Part of a small language model's weights: 13 layers.
Each number is 128 + 32 x the weight over its row's rms, rounded and kept within 0 to 255. Layers, rows and columns count from 0. Numbers have three digits each. The size before them is the row's rms in percent of the matrix's.

# layer 4 MLP up, 2048x512, rms 0.13, rows 1233-1304, columns 192-255
094:105136126107126134116146117090062141150133141093210135134140163112080168169103131112078122162121122102138128131154148119139069126133118082134141169149092201109127160142037146055160117103100093
052:070137202139081162186116109197133170105092089092165178132115096137137159133164166081145143109116124099065207134153104146138066161177139134117159137152140103123119099098111120179130086157153122
106:126116097085115159139144158122072126117114160146157050102115119212142142086141141148116071063127129134115118104101127152116100120158146100171111165180044183114183111133060145159112124143134122
094:115158127084142090161161110093163088090117142185164131095138107139063143116144130113101144120155114052118103184071096156104161168143125120171088161116112143158140173078173122139136132127070144
114:135152134136098125149102094142152156155114125113128143095149127081109059060137053116132148211137150126131117105141138187148111111122117098112182146087071082172150095086127183129122166100150098
100:170124163171091161151109093154171131130121158048086130152112075123171178186134225150111143132073123118113139133140123192127135125152095168047084125156123100178134189093064104123106145124186111
108:150155150157149172163130101137184095137136103097126152104123130141135111146127209101104116125129174139120074140102112126137158173106047190150133140152115150158172101129143161082141140177103117
102:115086203101090117114151125118103178111092118119121119207127129138157127113117105092068132105112108121155100133184101116160160197131155111135163152184119109144117109097097136044125114141084140
102:116137109137158126108148152040120105111109140096148145116083132114147110129136171124168157182125206207134142121123132103125096116151135141125031126150201153137086136123126143114157155140169181
106:102064040059119131101160187105123136143121184133083055117138108122171102137159117123130136213130122174196182182147131130191163125080145144123108100090175104098135119132171110148088103099130156
099:115129128150097177132073089137104130074152113174098139136076169147089101123152145139082137147162074157164150051157176104142075068121136134153120138140135172145161162091108138154150086100145134
088:171149158129158148116141172136107143064096158156115093088114137128097149113115168103147115125166204100173108112174143158121104158110123133131183142117130094121111110149127199101131159114126093
112:123095199152122096137082111113121121125152088094163142107115129106118142149154139081056119142152113129077130155190076164100167163141082112103108086126208126160083155176145195142092107104188112
103:075092147152104127170136135145105133117137149131084112102095177159098137217088158168093110073119128142086086182102113136142105096103130110083070106122110078144134101120086153138130146086147119
106:188081080065167085139129116147091193139127091140118129140134132069041115159143156110051111071152142085143101151133110136135162168171111150125127147153130176097112166147088073109106135075138188
106:167195158101241177110117141175111081148091147154158135115137191121136147072140155146134114106117156134160133114088148145098158092124122157112157119131097122162095186139114131123096164128060101
083:077140188116145146129115169100151110111136088105171139022094104127125109168153185128170147132124129107188087074170132139148162152129122127099119104088073134094123151169134128158175125102078048
103:093100102097163188154139193159112068127062106176084093142086130106090106093151118147133096155137104070158186113082138142100084129139095139107084128089209142118129150144096083137158171167082175
108:126172083104092132061174096105150135094092082078132117162154119091128076095158120097194078169129107108084126138062171099118110124108085148109135145124152102127098133145171141152123163088119091
100:188156125092146125088178145130121111124151147111125081150093119153144107139116064088137160094091090114167076118130149157095195161131117105139103172142117126113090113140175179084093129151124141
099:114128149144115140106180103112120149173193166130105095110116100125185094167163063133143087162119074156136077130135125124163159122122123083146175082147161135113170184149059156137179115089162122
063:088073160115157100137119170157095086126155074173131119127195145193181178103146176164165108139163158123086086106124134151157189141171130156091123111121143141061131255176082157178191102171101149
105:102105106168190150151117091195171079114124122174145091122175093125151037109181068131118152129148134119121155061117124195148169128161122119126144157154167112151173131155120112126062061091159139
109:099163140065133128052094107115130118086120120156108136081183152098110106130170128139113137133093117148159071119103155155063152074108163089112160117106133145128178082174111159111113151173147107
095:134120155135152116184108135098178104159085110099089175133115152192147117055170090170114074143089107139142146166059093177124148168079122122108068120095118196106141091126164137151131137160141077
092:136166100124111158110088138164173108128103106140117100134099096053111122092135132104153071131167096142116138099113181110125177130102117204110091120107115099154132142126182204109077135129103105
101:066130109139133149145099116128103115128124139086169145116072179067060138092145136182083162122154148101113104080125129091148171137179177107090088172082110144113119122109166170138093185107137114
112:178139129130158155097102155114117101102137138127113138132180121216137089140097141093135184094155124129101127124104194141099147148165140123135137041138155098120126140114104143132126164115160150
107:103139123075036098140097190101150147112083072138099061157161149179110099115169155105133062065136120149120122129095150126134150107095158189072160169150103135144098167134131139070118108099213146
098:055152121153106142157148102161152133106121128094141170139144114112172151126145075172134136150145115151069070140139136156127117175088154054118116108196110084091125125164075100097170159152127059
086:107171166087209186125116239101098125143179114171186150110128125136120101148097099113175095136165141157106116113127152120087138108112158140118165117154123142182157122150122119111125145135112123
106:124118154157130096085130190131163152145129136102154196095155081120168173127131145122119109091130129144089064121120092137090115151144183114077189123154110154161139126118126124112091127092085165
088:145172066114122141132156119132217147064144146142112121122089086090122133112183131111065135132160120092139155112159114161155136183145109156121095148147160157181107132181149148094089160135141090
105:071080141166129180125098147189171117124106108083114159098144158148144124168125119089067181151070142143128103108181161102151107103127167099129170138196101220127114121119131115181152129104098111
102:163123087139130152102079074084183115190079125158145176130087070085080098126112079099108148144143136141111155163142101163163163090094146143127177150132128096082155132136120097092122150140163074
112:174056110134105148144122127137188149139098145082178127168085122076135146141089125118114115156160165160159134110133142116118121111136083121102124129116106186137143139106147077089178138103171193
105:073147147095089083131155130134087118175127162139150139124102156124133151122145167123136138125169078152219147111102104126068123135110106102147147107159148076064121121112126120128121129124126124
101:089103154148143107164115103112113096094161124133147130133147085095128153038136051120150120184157185155140150103123125096116196086098155150126085164132181096103099074139086082128104085138056159
114:148163107107149087056112145127153108149209094048106137165133099069089162152118177157126105087129121190158092097080100134094175133166135149108042121149109084151119135087136114167127129153118154
096:188177155164125138128141113076123146109144116198163153118113108145103129130096100145099164110163099132094109145112115104120079129099085076101092141102146067121164147125081190117094152126120082
106:069096158135170115105090115175136127114105099113092138116096121081157123165119124113114120144158093107169075125184192126125121158072137077170128153117146139137161110111049098097149167062133153
106:126109165085144128089094133153126150139122067128165110103124120097144081159138118124101156146114133109143100130140090121124208112152126122123117153130120184172119139079189104135160186100125150
110:141127101162141149054134121069144145137172093132118122162182198094107166038124151142112108060113135135164081109137138120186128114137085103147107125120113104137117128099156142172124134170142147
093:152101145141136162110134129125143137092079088161098102119110106124089103048110055115141111183091076143101222149136118157153063117126137176153110099131198151112155109132085153153090149112126160
093:159104123111082164125134157039135120122121062120110138074117123146047080157103139144160103141139121100142091168143107168147141159119186090137144182142113129108124127100185155134133068130139124
092:133107137149126092106127135134157087122131130164149092156076157085045109129133133185121127094133133135182095095134147129133118138170082130124126075159124131126171112159147137099178178120101130
088:169195120128125077173159073105092091137129125082120174111188096160143152092112132118147163178088149106163116128123099126185170116138077158164157136132056141147114153144153154145125138167132117
051:138146106077109136114100162134084084164068124178172136168157162153156076079176082139152153120199120154151140164144152174087127091043061153131146122110142119140153078155122151135155091166161144
097:113162192098114154182113113077078096096185138135143084136125145084107146126089131122120160166105161171152143110156100175084094133069117124141146120159185144118122124129163085082166105146151141
108:121160125174074153177114092124141094126064124136124150113136098081144118127109135062148149131163130135136130131156121129134080174153150154092097155042116136109114086161126100148153088184206129
097:173129129132039083158132078135073078131108068124118099103161102097154105139110133139108054065136166160140114197143113093135127073136107107127151075165134095109159147129160108091072166145085099
101:096133207069128180133094130161216109146081175088112137129086151175147092129078103048123150147157105146100152130073128146126155140095201075083136120084101142120158115170176098112177149136131108
114:096105204189107077124151132070076141133181169137115160125139097081083197132158122125113100173155080128189108101116170172136062105170141133183127155149184074159133086154132124156081137142148140
108:072101150144153103133107138082128097174139141171178137128077110132103160191218175120144141074115157102095111128151150142178170129100114085107139129095181090135139161197092143160139178144132118
112:194131110119115104087183116110122043126098132116101168169120103131078119134147138125148173127115107116106160098110122116134174131153152052130112111148103128123126109187186123144099120110180096
105:076123110160120100155141149137188086103093138148129143166099124143121097173124110128099170115142183173123130172163151119137117112117068104120132130143143156150137114131128131100079114160062143
096:106171137139123118111127143089102175112122106120140159104143157151113041121150172125147134102176054146102123103139090166180112136101096112121066132124140167133097135093110174069164170121130065
104:141157164112113161167115137136091170093082145119139157136100112131147137137233127063122101105102126142137131119098088121106100037095158139125086155172159200160170115202095101072112133133165147
103:108149121119097135166147157143138121108173116121116123112188122192066148131129087051091142093106098120118115096117133109097135071091134178149112093185186091112188095155146160146103052129166105
110:121126144088153120175147094145171147154188117168163142124134105185142122182095094191094084071104100106167127188124114152082125085078136077124072140111126097094152132113094118086094094155193094
112:125123100135136125129134121148129107035149141087066049201078110139080153163149136139137087101174164064110120134130101177093093135166161101150103112163143145155126194153111103126081139137165168
083:128039112100056144155062115195133196190127134066121136106055121190119130110155088105154107129102124105128087149157089120152125115198100173136150162154154134101082086125161067141102170154166118
106:092107141079150111147153208184079147110082116134110129116111125116121077130145161151182103130188130127156130104153100103092124094096148151145099130127127150172119133136108169130165107107082113
106:085101129124169167170125098142113152182151094118107147191124089137125101145155116075145081079098161116175097108085152164210154172119179168096154115151128112144125104141159142142116137105143097
103:130147111105076139127106139111140179186148170126137148165138137110145115128172126103097100126118133183096147163116155081169144125125084155100081122064113118168143150096183098086109132165113106
108:179152114158072162135138118150096137122132150145157161175137104114103113129081127102126109146143089206120159109119126141131086189121145131106083108144118106152162150138151187139185141150121169
106:140145101138099118142169131102153021075095172127160100197100121101092139133143162118028192156115149112093089186095145127078106135162134192064141177153170126144110142133104082170085122109092089
084:089157111138157086154122142162146175137096139106129123168089177108171113119212101122111164164089165118064104150173116149123132082141077191128157072129154133147143163100113130127160147098135140
108:138165146146161133135094098160119162131081107144132106183096124137097167088111121131154167131105083093174170148157095150144107119112164175173109137184115165149149150116145129060105089094121115
084:157169160139118082082085087127094144128125117138083150196117103084164172127088154099125109108128127131058084128153153121153200187153144161102149123097181201164122151121135138119094129117141128
096:120128150113133172143135180149139170142126137114105064156103138122136182131129083115074091156120149118166186098121094155142132107106105165111113172149043191150180115104109119150144192160129089
108:179141124074114103117130109196103148096156129095089128110173160099141100144166116058110193185107173105126154098138079078095087139122130121108130152068104100060152105135069105124209108121169089
# layer 4 MLP down (transposed), 2048x512, rms 0.0619, rows 1233-1303, columns 192-255
092:169122121131185191134167130089189099102131088120080124114112141089118060117155118166144171138111151115136116147120148147105142149117147161188103113137155127089156143093087117179190158189146144
077:096150118110160171094165116155109178102126122181052068116075165124162108054094090122082056051089174182117146097089159126105126107107107167093148121116094124144067095090153073134111132151158133
102:120176167151144116143110124099147145174160161067131148114140077120128068131145127133181104114080127152121133171131121119116102162131115152158122129119147084051145135124092148116217147103131127
092:115091092125152154125137104096161148160123114123135103181076131112087129189179169098148090109120186157101092116105115142175195176136129122159116207151108110144154112128148127135087135204105108
102:083122108190138069104130140093124128123134065140087147147108090153122141124137080120167086046193114180146115209155109108140086127079132088130162155119090099152190138093132168165107171137084156
103:083165117092120097060112068164162136114095146099150165128113160124145108117144092115152156185096184100129179166105063113118107142062138131087087123101092135094122132130088113112137049049174108
107:110118135099143114172106153104136105124145163141103134124143149100172106094092146149138169147112126121113107198175085156150104068146180089177129138138126064141149097126131032110152201127152113
095:108088169075159128175076112120096149133075139139155127105116167141070118083140065080118162136217202137086122113163116097092135173176168203141146113068111121139130123094077154096122139101132138
110:154098125163191121110123139105119121132071183149095150183081120143133069114097106185161147146143147148168122163137183157143116149144117167113141114143082110176142161120093152100146157165133103
113:135102137106149170190119078120189066120149096188103130158193139053112100109152101117093154083161098168067211159133179098076181168125085115200135132124088086136114120155078080174166100138113079
097:040160209117103088143107136121138126117163120114138144120136127115154090134090109179112123076105107098139119092106088143184178105124095146185191124138179145148105102117104137075106065097122097
097:178188105159090117156144052175133099126095135104101186101134107155127112169125174096119134181125149140143070099146135133128156116114094099126124104101177137120114113119113113123080155184149103
099:091153102112136098095105082143099087144190136084101079161115164126096150130148090139127138155101097140134145140134168149130126158176112084121171131091128122162154079140119141061122134175151130
101:105075195132106194124077128083151120164160159102136171119109125126132147131116151112121105122115157189131143111168115148057112087126088121136131096118122118153089116072099116119083128148101109
096:149119058095096139147128182149117074125109153135130108180150136098101201076094113154179104112101114175090126138132145117083162166111205141097072104164079153125124134077084117126185201154103052
126:158129105127078102112125153160137187086075156132176110107100146133169131058135080105145132112188127160154142106147072156133156119173106145153098131130118150142087105130171169125150082138159162
089:159173142083150207121102154119113061116151094137055094133146139142159147101145096144091119120144095082087082139175141142186142112158135162119165135106117077152150113117145138135105075093089119
100:144142124142108081143209109120121146094154096173168128060103081115085109115125093122086161180127119114121148101152113129167168148066112151098110097112122083146193149148083164156129150121068154
142:095101108144128138146147142118100140125179144177113158131089144121081093078140166149101096126130135101119113067104102137113129132120088175141123139118094170121159071129116102120139104101137084
105:058188107132146080084142113134104059120093096138117151131127070062101166088108095165110132132101158159110098130122156131125091106144114152097161110124105118085119138127104066135018082134128157
103:122183143119132103106134133142142148167075107137056058123129166122121115106179051130128102052063087150153153133136087179158158101053146139204105149153144110130155112128087158152150176126165111
067:163139102126107115070140123142135121069122133095166113163129149109107153103087106125189089135142170142148122128121199163093209160092132149158059106138158130115103116139118120144138086113148127
101:094210142135086102106097065150145113079102143149131135136164127051115077128199145159147203134109184126075120072067100150112091184128149161109084137103118137160097185114067163111168024148148134
107:090122188103153119063076157038124186159092121148104113072103171125142099129066104106186067091117155126155136073090094094059169115135156145137083125149156129118092144147134105119136159111134147
101:061104102126130124133110123175076130069135102173111132106081155148077141121124130066132132155065124127150094112126117114121126122060151101160129091079150149135102057109130160061070120165151193
088:102117148122132104141130131153126142110175106177090127111162116163142126059118105164126107155125053112111114207089094156122091080176164116118091054113099138179127075133127106148163098159152159
102:124042113121142122118106184091172140065175126148153151158160164147157118126127108087134108077128177128112166187125089092102065083126131133131092144155175129102097165134137123170144111092135188
110:167087100133075150107108133120091127123179182154195120119208162079154146186122151113095147153149087117110153118120125087121106098120119132138135120122112142114121240106123146109127100143080130
100:109099162134116127140109117162115117157172143166128150177148184146146060070147129097148147151118137105125139136111129123123166100103080121082108054153078138142120125118088190184145124089130136
104:093165176168109150135063109109152103131120083168122055089151210138121132102144097123118118139161104173027198114165196105148144131128106157119106180124147117175106119112136085124128084119131152
093:114124142108148077044142100109145150137102117113084121124150112122099143165141143118102116093101111107109161121140135176106135135158134168127119139109076183095145133109113123155098118126196151
102:151150107118142100178070153086158133139081095125094126140102163123071123123097142167114128193058158076093163116134168123082096148213140141180089134113163153096097129113145109167108135161153130
085:111095136049092129164101073152133107102154098110135102106169120092106130139118165114131079093123117129209125085147096148102140080097154137197112166215143130111156114192100108216132154135172152
098:202137157142100097138094104138149144107212118174117151100123133127137164169190083109195159165051122135093123145124164127130139163068139159182153081152145167145176147154103105117130196117123176
103:133204107155109134216144161146149124158093119141174160165111152110166128059171155180059135139134189138081111116146126069136085124166104131124088139125120134228082168162161145162141052175140149
102:182152142148143125173125079102116105131145119167144123097204084135211163139116159099108122120174100185126123162121152100141155142115141099173172153126138149145126141112117161110147120115106152
103:130141087168135134111099078086148181116111151139143112204145171191090124104132109144130144151104140098100168078132154099153142220119096185132120126197117083175126149107140092197156152124086106
093:121097094139132098145131156116162163178122082146075111177151132153127168122117132112131140143156098100174102117141150077131143130178102155104137127073136151167067123168105137184141134124107116
105:131155124072117086147169098111103128140087141139135139188118146139085130116061155155115138128125144085106126107065096114143054105168139119154110162144159213119153074131149138072205162167104142
092:084088111136120141164134136177103120188112149119121171105200227132145138172133138083129145131086162119131101153081117129097083157124180099101148100149158150095148173159162109109148147110108140
101:185145151082157149096155113182101129147191156110166112146111145108107154163094119101154130128137141113157161108119164179116140188171135134144138113190129110089124142134164063127109096175115094
099:056086162138081131103077145116086092075111105124168131129111119205074101100109151092082124117088129112125087134179131142121127049041088129128181196064082116143172147191153135072123114081104086
107:122098120168084105127145092167118114098208089165183147134150113112119121137172082153142153143123125117117100120127033055126108074117131109147120124100157118114208153158092093141191114142054149
110:138173135122144104135140163103185045137157121096105134178162134152169109072181175068143073129103166064130173117114120125123136114179078087162204098113140163145127127130113160122143139067113157
125:072068113154133150091146134129171177152094086102219129087113144190105128161102119117109143113140105119142208157109143122145157120095063133137164182143179173116116121122150133110149132106147058
096:124109128130095126126109093140117134139109095081114072082133114122096120121180173106107082172152168068164113143110129124125149132167153112161095134176112125122120129145108102109137096098078175
084:128123100131119115149090088116079108087170161097105057119147164105132079104142122136142134118143126123122124085127097121124114105130184124223073179145139106123061121120143116144111115197099156
064:096140155131064131128162134141150050184111142127125182153174158119130075057170148131120088119134144115199111150161173149091113110118115162163071099100116109142188071115070160115142101143145136
100:134193150114177139147128101085154105142141168168090123158187133107142150146110151149116070099123110096119162151089107209094113101158126111103144149137167154090142170095102154100135133119111124
105:106140127072131139121107107126125122181109134136108161172131094073150116136104105134147165198094215090090180085156146154102059171119141106158135086169156083136172127164162124125129151109182149
099:138114142152083132110116092192141110135148138092102114158100111158090116112123096160129133102110158177153141122143067149142140078108151173147117067203150170163143149196151088163168112126109119
097:074127113176110155107120075121118129118168156080144127098143146102145153151173153171064092053174109181185124131107078136071041143118109129105099136126182108100162134133129102154083145086120145
104:137096120071111139149133173126134141140100136180160074130110109095088164090148085102149141147087151105161109094110153137189113087153091144178140095106147158191123134141111162144127154148140114
101:147156153154062125154123138108162174102123121095107082098142127094151139147169158074161154190171149084196095065161156096116173158113095141102143077160132100105167122113170108148108129127134159
102:101153109199081189150135136137129189080106108167138098130157155076131093165150134147099137089138180143022165141161157119154139182140137139190081142154175072133081132127088150033155099087132137
099:157125132083107103072114163118169151157073177126132038131183123115105164131173103183078114146109102176117151159085070158109119134133112081139175164061140086163144113093083113103115152085181133
097:145030103181063153094132167140143126174104091115118106085115120166172080102118145148120072178156146160127101180100162187135155132135099093153103121160063132091183083126104111128141150165123104
098:159155121145111130130055163102135167096162226153149148087109156170110173110148143150159119137129129125159067113111122152118102172129106157195089102198093127084119074090075135124105125075086127
101:135148139126170105139175101104122142165134182103165107109152137068067123111125111151111162165148159131147094143157135119101105121144139108104087171157127167123104122050051179115070136102119133
104:153099060165216105168123103136123129134123136131139101091164118150099148151113170072111132156139053111136078126110188123159104127153205153163107136136079136144135140138136148117133143082118141
108:144102150139120131147121123102183116147146199112125101139161116148065152065112131104117212180128151110149153171110130079086157139057120089137153176130149144063163130143127111159165114158133127
083:138118053120183096107102138185130141113089162175116120127108068133131082170062185114171155112116151066084139120134086127151080088139127075146104087176161104145122100131127109129059128199166100
091:145128122083148166165164163125128150161165143091115203140138159174089129175138100175145094090159118106162113174215179125107109158101177142057115174147127157131071124145124139178089189124125108
109:118108105126090105153091152130178100133100153107103112099203142080133185114160094126111151167133126086129129126092109111141156120115098075151157128118062106150122138152093171086071129134096167
096:122051090099083107147134160174179058154107129091140116116133150142129095042167182124155161123130077111197076161142136109090207179122152109112091125114141072177144089136128156105143119140140142
102:101076113095164118098046151127194111127130098082063136155081133111162115142126086160114104078177111175124107178166128158135109119131128141150122162144098118170082138080087149097104074127158149
103:122090158153109056129091201137092178132096144121141170158131132100131144136124147112112066125180147091157219105132103142153171169168103190102071132170132084113112110146162208071134146211125153
089:131167150101075142127180116068125074091084098209166084123170129134073117129137179121128146176122126208067106128106098102107159135066149107128177164178135106155075123115143110190166108090104094
119:190156184103153138138093151075110157086119191187117129126142139087088121157083210145079110121170149112138120065102143138165083158143142188146063100092135124163174112107142133171100165135167171
086:184153134112163130155131023133086089098163183056161138119129138075193100156183086133114076067149156114201138156091083069094130122206139099170136083158166098126103118156164129172109117128172207
097:068147101055136096119050111143097107084148154151150199141140139140148105095156162117124093079133151120147119095164156108162129158087097141110075079176157081158242085099101140187152123099101111
# layer 4 MLP gate, 2048x512, rms 0.124, rows 1234-1304, columns 192-255
083:142118092070171128072129141081155125135176171141116087093083192088134131163073067143090094085143179117183104138106207118153211138103166144173135146076095150111114079143123130070086177142127171
102:097134126155181071108129180193145133145124105086128126097118124172139142159111092129101099175144170110109120081140188108126175211121159095161143204108122155130143152112105096141128089088067124
095:079100112123114151117116072114161096179117103145115122125125144126125213127140133110180150184148088144154162115128172158141102100158111134124120136091113162154174175137087126133107162163139119
105:150108113123094150159128104137180083134137137116112159181099093131148152068140171119176127094147102154161113121144136160131144091142101144153129163137162130111176168114140185143117124105069106
107:106154075136153144146098154132181213115152096114107165091107149130065138071127098158064130080127142168127171181117121116195143152065126182108133135083230142086092100100074089148168170140181116
107:106108105155089159117142137134114110108077090115185122172135152095146152178098116084145154136149164144174165160115171120125110104126087165089121176052141152134136100153114123166136118145154138
101:163114154162081156155207145121168120023135135142142104169110135086164095106148134150155110127104081131154113103038116148150097149112175062181119112137172092090107053152154125117129086129126151
104:146117048177157103104204131159129136148069134112079109153178136133146118128145119131134112036077118105097092149096126129169154137138139113112163135108067113120162065126133131121127051142129104
107:089211208104171099129093125131156037091104103202097105122119137138160137147100123154154157110095117080124119092181152158112155150112123152105132088142225168106085111098150145101189149102123186
105:177161098101120188121062154131119097078090143146164153152109120133131089106148110156171064109123115129138145122134115080109144136126154207121138151166170198109152155135101086082170114123146094
089:136126169123137145134140153162090168056067115118125124106140148173049113102149099155121143093181171117110085113113131141124084144079099123119111118097161165062121122130150142189058141063106133
102:079130137121112108098102129090144123142130163123109154118110154124132122131096074158126128109122090109146090081123122125147127152197141158128127129101135109162140131158164149129105131089133158
104:100145166139072118115152121153129123147123056121105122105091121136088114149093115149173144098143043154129103166143139189141093124060151151147094119099140145127134117139142183127143131093125109
106:117109131091067103111113130145141116189155188088149081171143146171181128155155102155185090106147135108197097166138077202095105169028109102092151130162216141112205108111139097157162137151091176
116:083134103101087139150131116138107171147073125074153117114127164120092122151137084196148166093122190171101146148122163085126141126149186164114125080090145116176135110077099150112099093142110158
092:133105122134144083119122085137137118152148131181085155229142170136141147121120094201132090163148156134105146148114149133110133085127181117133155120144169107119070128086114159154161099110164171
112:138113122179180154165113155163102149071141155162132129119124198120116137113174116041118063137101130139145117121116153106098135078176046178094152142137076148064116089109138115066152101100210127
116:093098103162116132130130103126110136126119131110102109147142111118128141113085097108180102161117101151084179131125163132188103163097147172121120113187097101121105078122210165135127100114165095
099:131077181157102119140114172165087116104124145128099119130072136126204192142133148093135167137134139153134065195114168137192160144128086100147143115149123119172086168149090087146170116145131120
096:134064115139089100117179123152102158102149166125155127091134119201062104141146058073102190150108144177055107132132149135126082143129158154173138099122154123087148131148157119090106144202106107
061:067061163099119161129096108124127081106154087118118117173158158124151186139152141094121095198176154149077073116092099149097150147101070055155133112120152147125143210150079128114106110109122209
103:131190080140045146162158152122098131117122139113093150185079136165121200138167114159124063175146129125142101144132175094121143144104154111099070161114065144123184122102108132094139162107138140
106:103184121123100134100147159151200148113080155084161159092211033116128146157131168125086144099150181107134121148081118085088130118166097118117175198065118168173115090093078099089135059162149152
095:082095093158176147124116195119101124103118120142152137116143145156146140160122127125071131103155070114175117120179179181113098176151121141107109123139052142115136136078138072097118145206125178
089:151179128173120177153150109116160158128118191124125088132190106182209114116100116129163126098114142053055193139143114100125129069081129162125117142087152131115094088136110150105150187203127127
105:149135116124109123190161162124091143115122084103107114103081164087093095185108108161159158132160109120130127107121187117120161090161115095147155139053116114176182141094117157049165155130090127
106:173110174162109133133131134146159139115108142106127154113146131158075132224101100139160158157130115154184150104107132126099153109125169162204203157107155168076125144102100145149132175079045112
112:087107126106078197107125195132139153152140116094102112195138192087148151082144051054129111129126172125144101075137149106124099108176091111102142162122106091099086121070125099142141124152108125
099:170091173121159130133151085124149122141130160203133121124140167115086101120120136101169129132148113103162188118097109125091215096162121135143107152060143194084156130122190135086076149125133130
087:154169081113133146153186128179129155136152116150146113147175218088126119139097122132091119168129114158137188110136192165179103127147111149136133075135189164075134110127139171152147153101123113
103:123181143134072127130139094069133101115107098122111160148181114135125090140149136108130147097106170159075121075170154115105174155142142155134173077123130138112118152161153158117140111132097111
082:121110172195150141087100128181081086107132084132151120142091126198126131149172093120169129106090133134102173089060119152164142126073219083114167121146171116114171182136116140091115127121068108
107:091105131148118131109145161079115160122164079174087129106110135096125075154086087111061135133136059151118149153117099095084109127197145064164097129163093085081069111143157073160115136114141102
110:153197107151154076138174114212133169115083124126112104154134106193077152142155143146167143147100172123103105139164140102115107182171063109122124083132169076133133133128148136175158148101093152
114:145110145129129044137166101112089138186131147104128077135129116159120136136122149151141164099156162141160164144134083120153099157105123132174158067125137119172134078084194107134165175104124083
110:104157137119137129146129141105094127151099172163094096144149151122107137177084117109102058106109150067150083111148180176154115152130145089179118125152153135111169085175133099110153114145076185
099:122079080186122172108048100098136137179120090148148067128039122125158169063117101117093134160171146130115182169176122141076058099117117172126140176105162110165141160075175120138120092155175059
111:100104210147078071110106148157078162159174094191187145128146123087147145160071120104048063088084146105146145120138095173118180119102146157149217157112150136100147100105102150163121091106078118
097:111110107158095097176115118132143158149157150104097097127072100127150114171136150124104086068137111090095167133115072049157101183121148156163104140169080107077135153181147124163203196149126116
107:164156162119052117138169127101158196099145103127157122129066104133158177170171139080098180118076129086142086172138093151128077082158091117117136138141148135181099091112140123161168133137108161
109:084141133173137101130104076147147111086047072075129152120154106139130150161149073132135120146167124127095131108121142136172153113069115132135111180136080084111149119107166139123133107114073097
111:192115065177121191096121182169091193128149114145111147199142115104129087109104165161114064063198170115103174161136181153158149082150091184101117192162101124149166117137149166129124122124148138
103:138105120109070127171117145125116094138120105203079212134157168118094145176084142116124037096073112162165155096140153124084121101055104115126152118142125190142161128108145154194102132088183133
103:134109100113130124129134154235107143171151197145154130211143124106164178108104086124086129107115132142118114071119122083156129123122127143073147034069118142115121142173092102111144167150112143
095:053161093093179093152109094141106080123157123103142187132169110116155105189115126099107147099127107101159183129102126155106114075081140107100130129124140140125121159111146129119116086105108124
086:110083148164102155117152193156147108135139133098159144097149101100094127118150189141094094110123136155158125109146084096149135109082112103119122118108141079156170099151145088116154105155146152
054:164125105098120122142118127109067110134094122186158148149139135140128092055204100151146165126145110175137146125148076161157133118040051129094132118094117099145149071111121143145141114170143120
096:118152145122147112130066177106110156120101104187189125155134150148163108193127157117098096143102150150120100112132086141124105165094160108126099105131147078168097131154173099120163163211164155
106:102159166176093061164132065126104111123072106087141096144091185175129120128137098175080134077104179111131157143185131088158185118156145116081151151083138109098085102103183179086092102158080157
096:124187190184130177197142075096107135111099209170161103140149118107078163151082106133098201121098163162154131165135116116127121116111165118127159119090130126127125116144176180114153106182134176
105:085151133149074127150054133140129125195192163129125104150138136216127183106187160105119094096134119149069132156151046156146045152143162125126138178119172163116053136104144169072138103117126196
111:059160142134106097154104168113153161135167164091162150103096183113093084175160135184130099051133106088078164107124084104109142162050145138073100150145064150113137146136138117106135121118083118
109:122115145150145084070137136159107110166117149179137133154108141158133121074155154121150133160088139096076134196128115106147143126076120129107083161120154143155172155146174111096175102077089171
110:140135124129151101128158134092154172133110139175103160078067184109122111104129156125100055103167129121176121143121128118108125182114176146104111148128121153098112159093129134137105100164100132
100:074121080138116110115109091123082108095157116108143108155195156072105140083192137166111112091135114125140077129183205126126088099076154094168152087090093099106135087162092142109135156107121138
089:150105070121152099149176141114122119117080096111125080153133092125150119091150161136148169153091177143194170139159121141199207127173141124073161102165110150077091179123136085108139119156148151
102:113148076092126112110177146120047114089113188056111119173137213160078147121106113140110116199117117210106140113101129074061118128149141118079164141146127175119113144127064068113067153151037106
098:136159108151105134107103132123090166145080164104169172146108168144156126143125127114114111180082119111132099104149093145094119089095128134119069104157131132114122129138116160127128144177119168
115:102079146109135134153099108163148091155197116139091069065114160137092067124068101182103064088062149177088129147126064145088101092122161142077164107095066105079148190108139082117115115168126142
110:102188086143085149098131120157109159103148180133115113159135136092094128144056121180100176078162121153139053104126081095144137171102113135149129088122072178157150080089169110119140139105157185
075:124175174149142101112185137100100095122098150110128109131168133137110128143130207131130091136170102156133234118106141190112154118101163073125125160107093147128106099121125086163130108131046119
105:075161086081176142166122111157103145126143102119123117151107077141168116131185118082104053116118137055112163114144130115136132143072160131110159077155131124179085151057115119141135111107093099
108:086099141147156096045132156152137102135132098136113202170080156115080141148139101095161154112092190072106147197102099170164121084140133123207152119135053130099117173143035144133135087115152122
100:087108092147078153133155100164195125126169100098096172080147135180130157101161156133098141143132095179156116168087119057123126140129135131129075113096143114162166194106171101165134085181116105
107:103143149122138112145159147093164096131110149166129133109131105134116133142146077121145138015214073144172123176159088156071115132153112104121104167135135200134099153116151158134098124027062136
101:023109116194132111102100150166083176105084166164134162145126193123069096143139094098128168128093195137151147149113099094111153168160138140143156148105089142157093131121155130128122133199070145
086:119123127151133130036121220147114180158126145080078112181126155092108109056179118124133149154139176129139072155138171096127073085152064179116153106147153102160140158077142130070133198169134172
109:221117164067132101141125174122076164158097120122151139131145166150166208181143146153155093123137142134175102144106193144146122138090151241122102114085150166105133143070109097113168116183185138
081:175152101133095189071106104162113153122149158092127100107135158155153135138151124140129087141101114141117149178184174093109169159104109099076142117108123154148107166122182106089153126112153188
097:126097144156123128197112121137123085141117150086113174138137128092147175134100100166160088090098112113088151054065114086091137186127138106137151124126085073112089181179098142094074107117183163
105:123102096091112166155120089162110130116135109147197128128190186134164150142094137100154127161148150185111177168165121117066160076092111152089098112042123137129146125135045092119146123149195190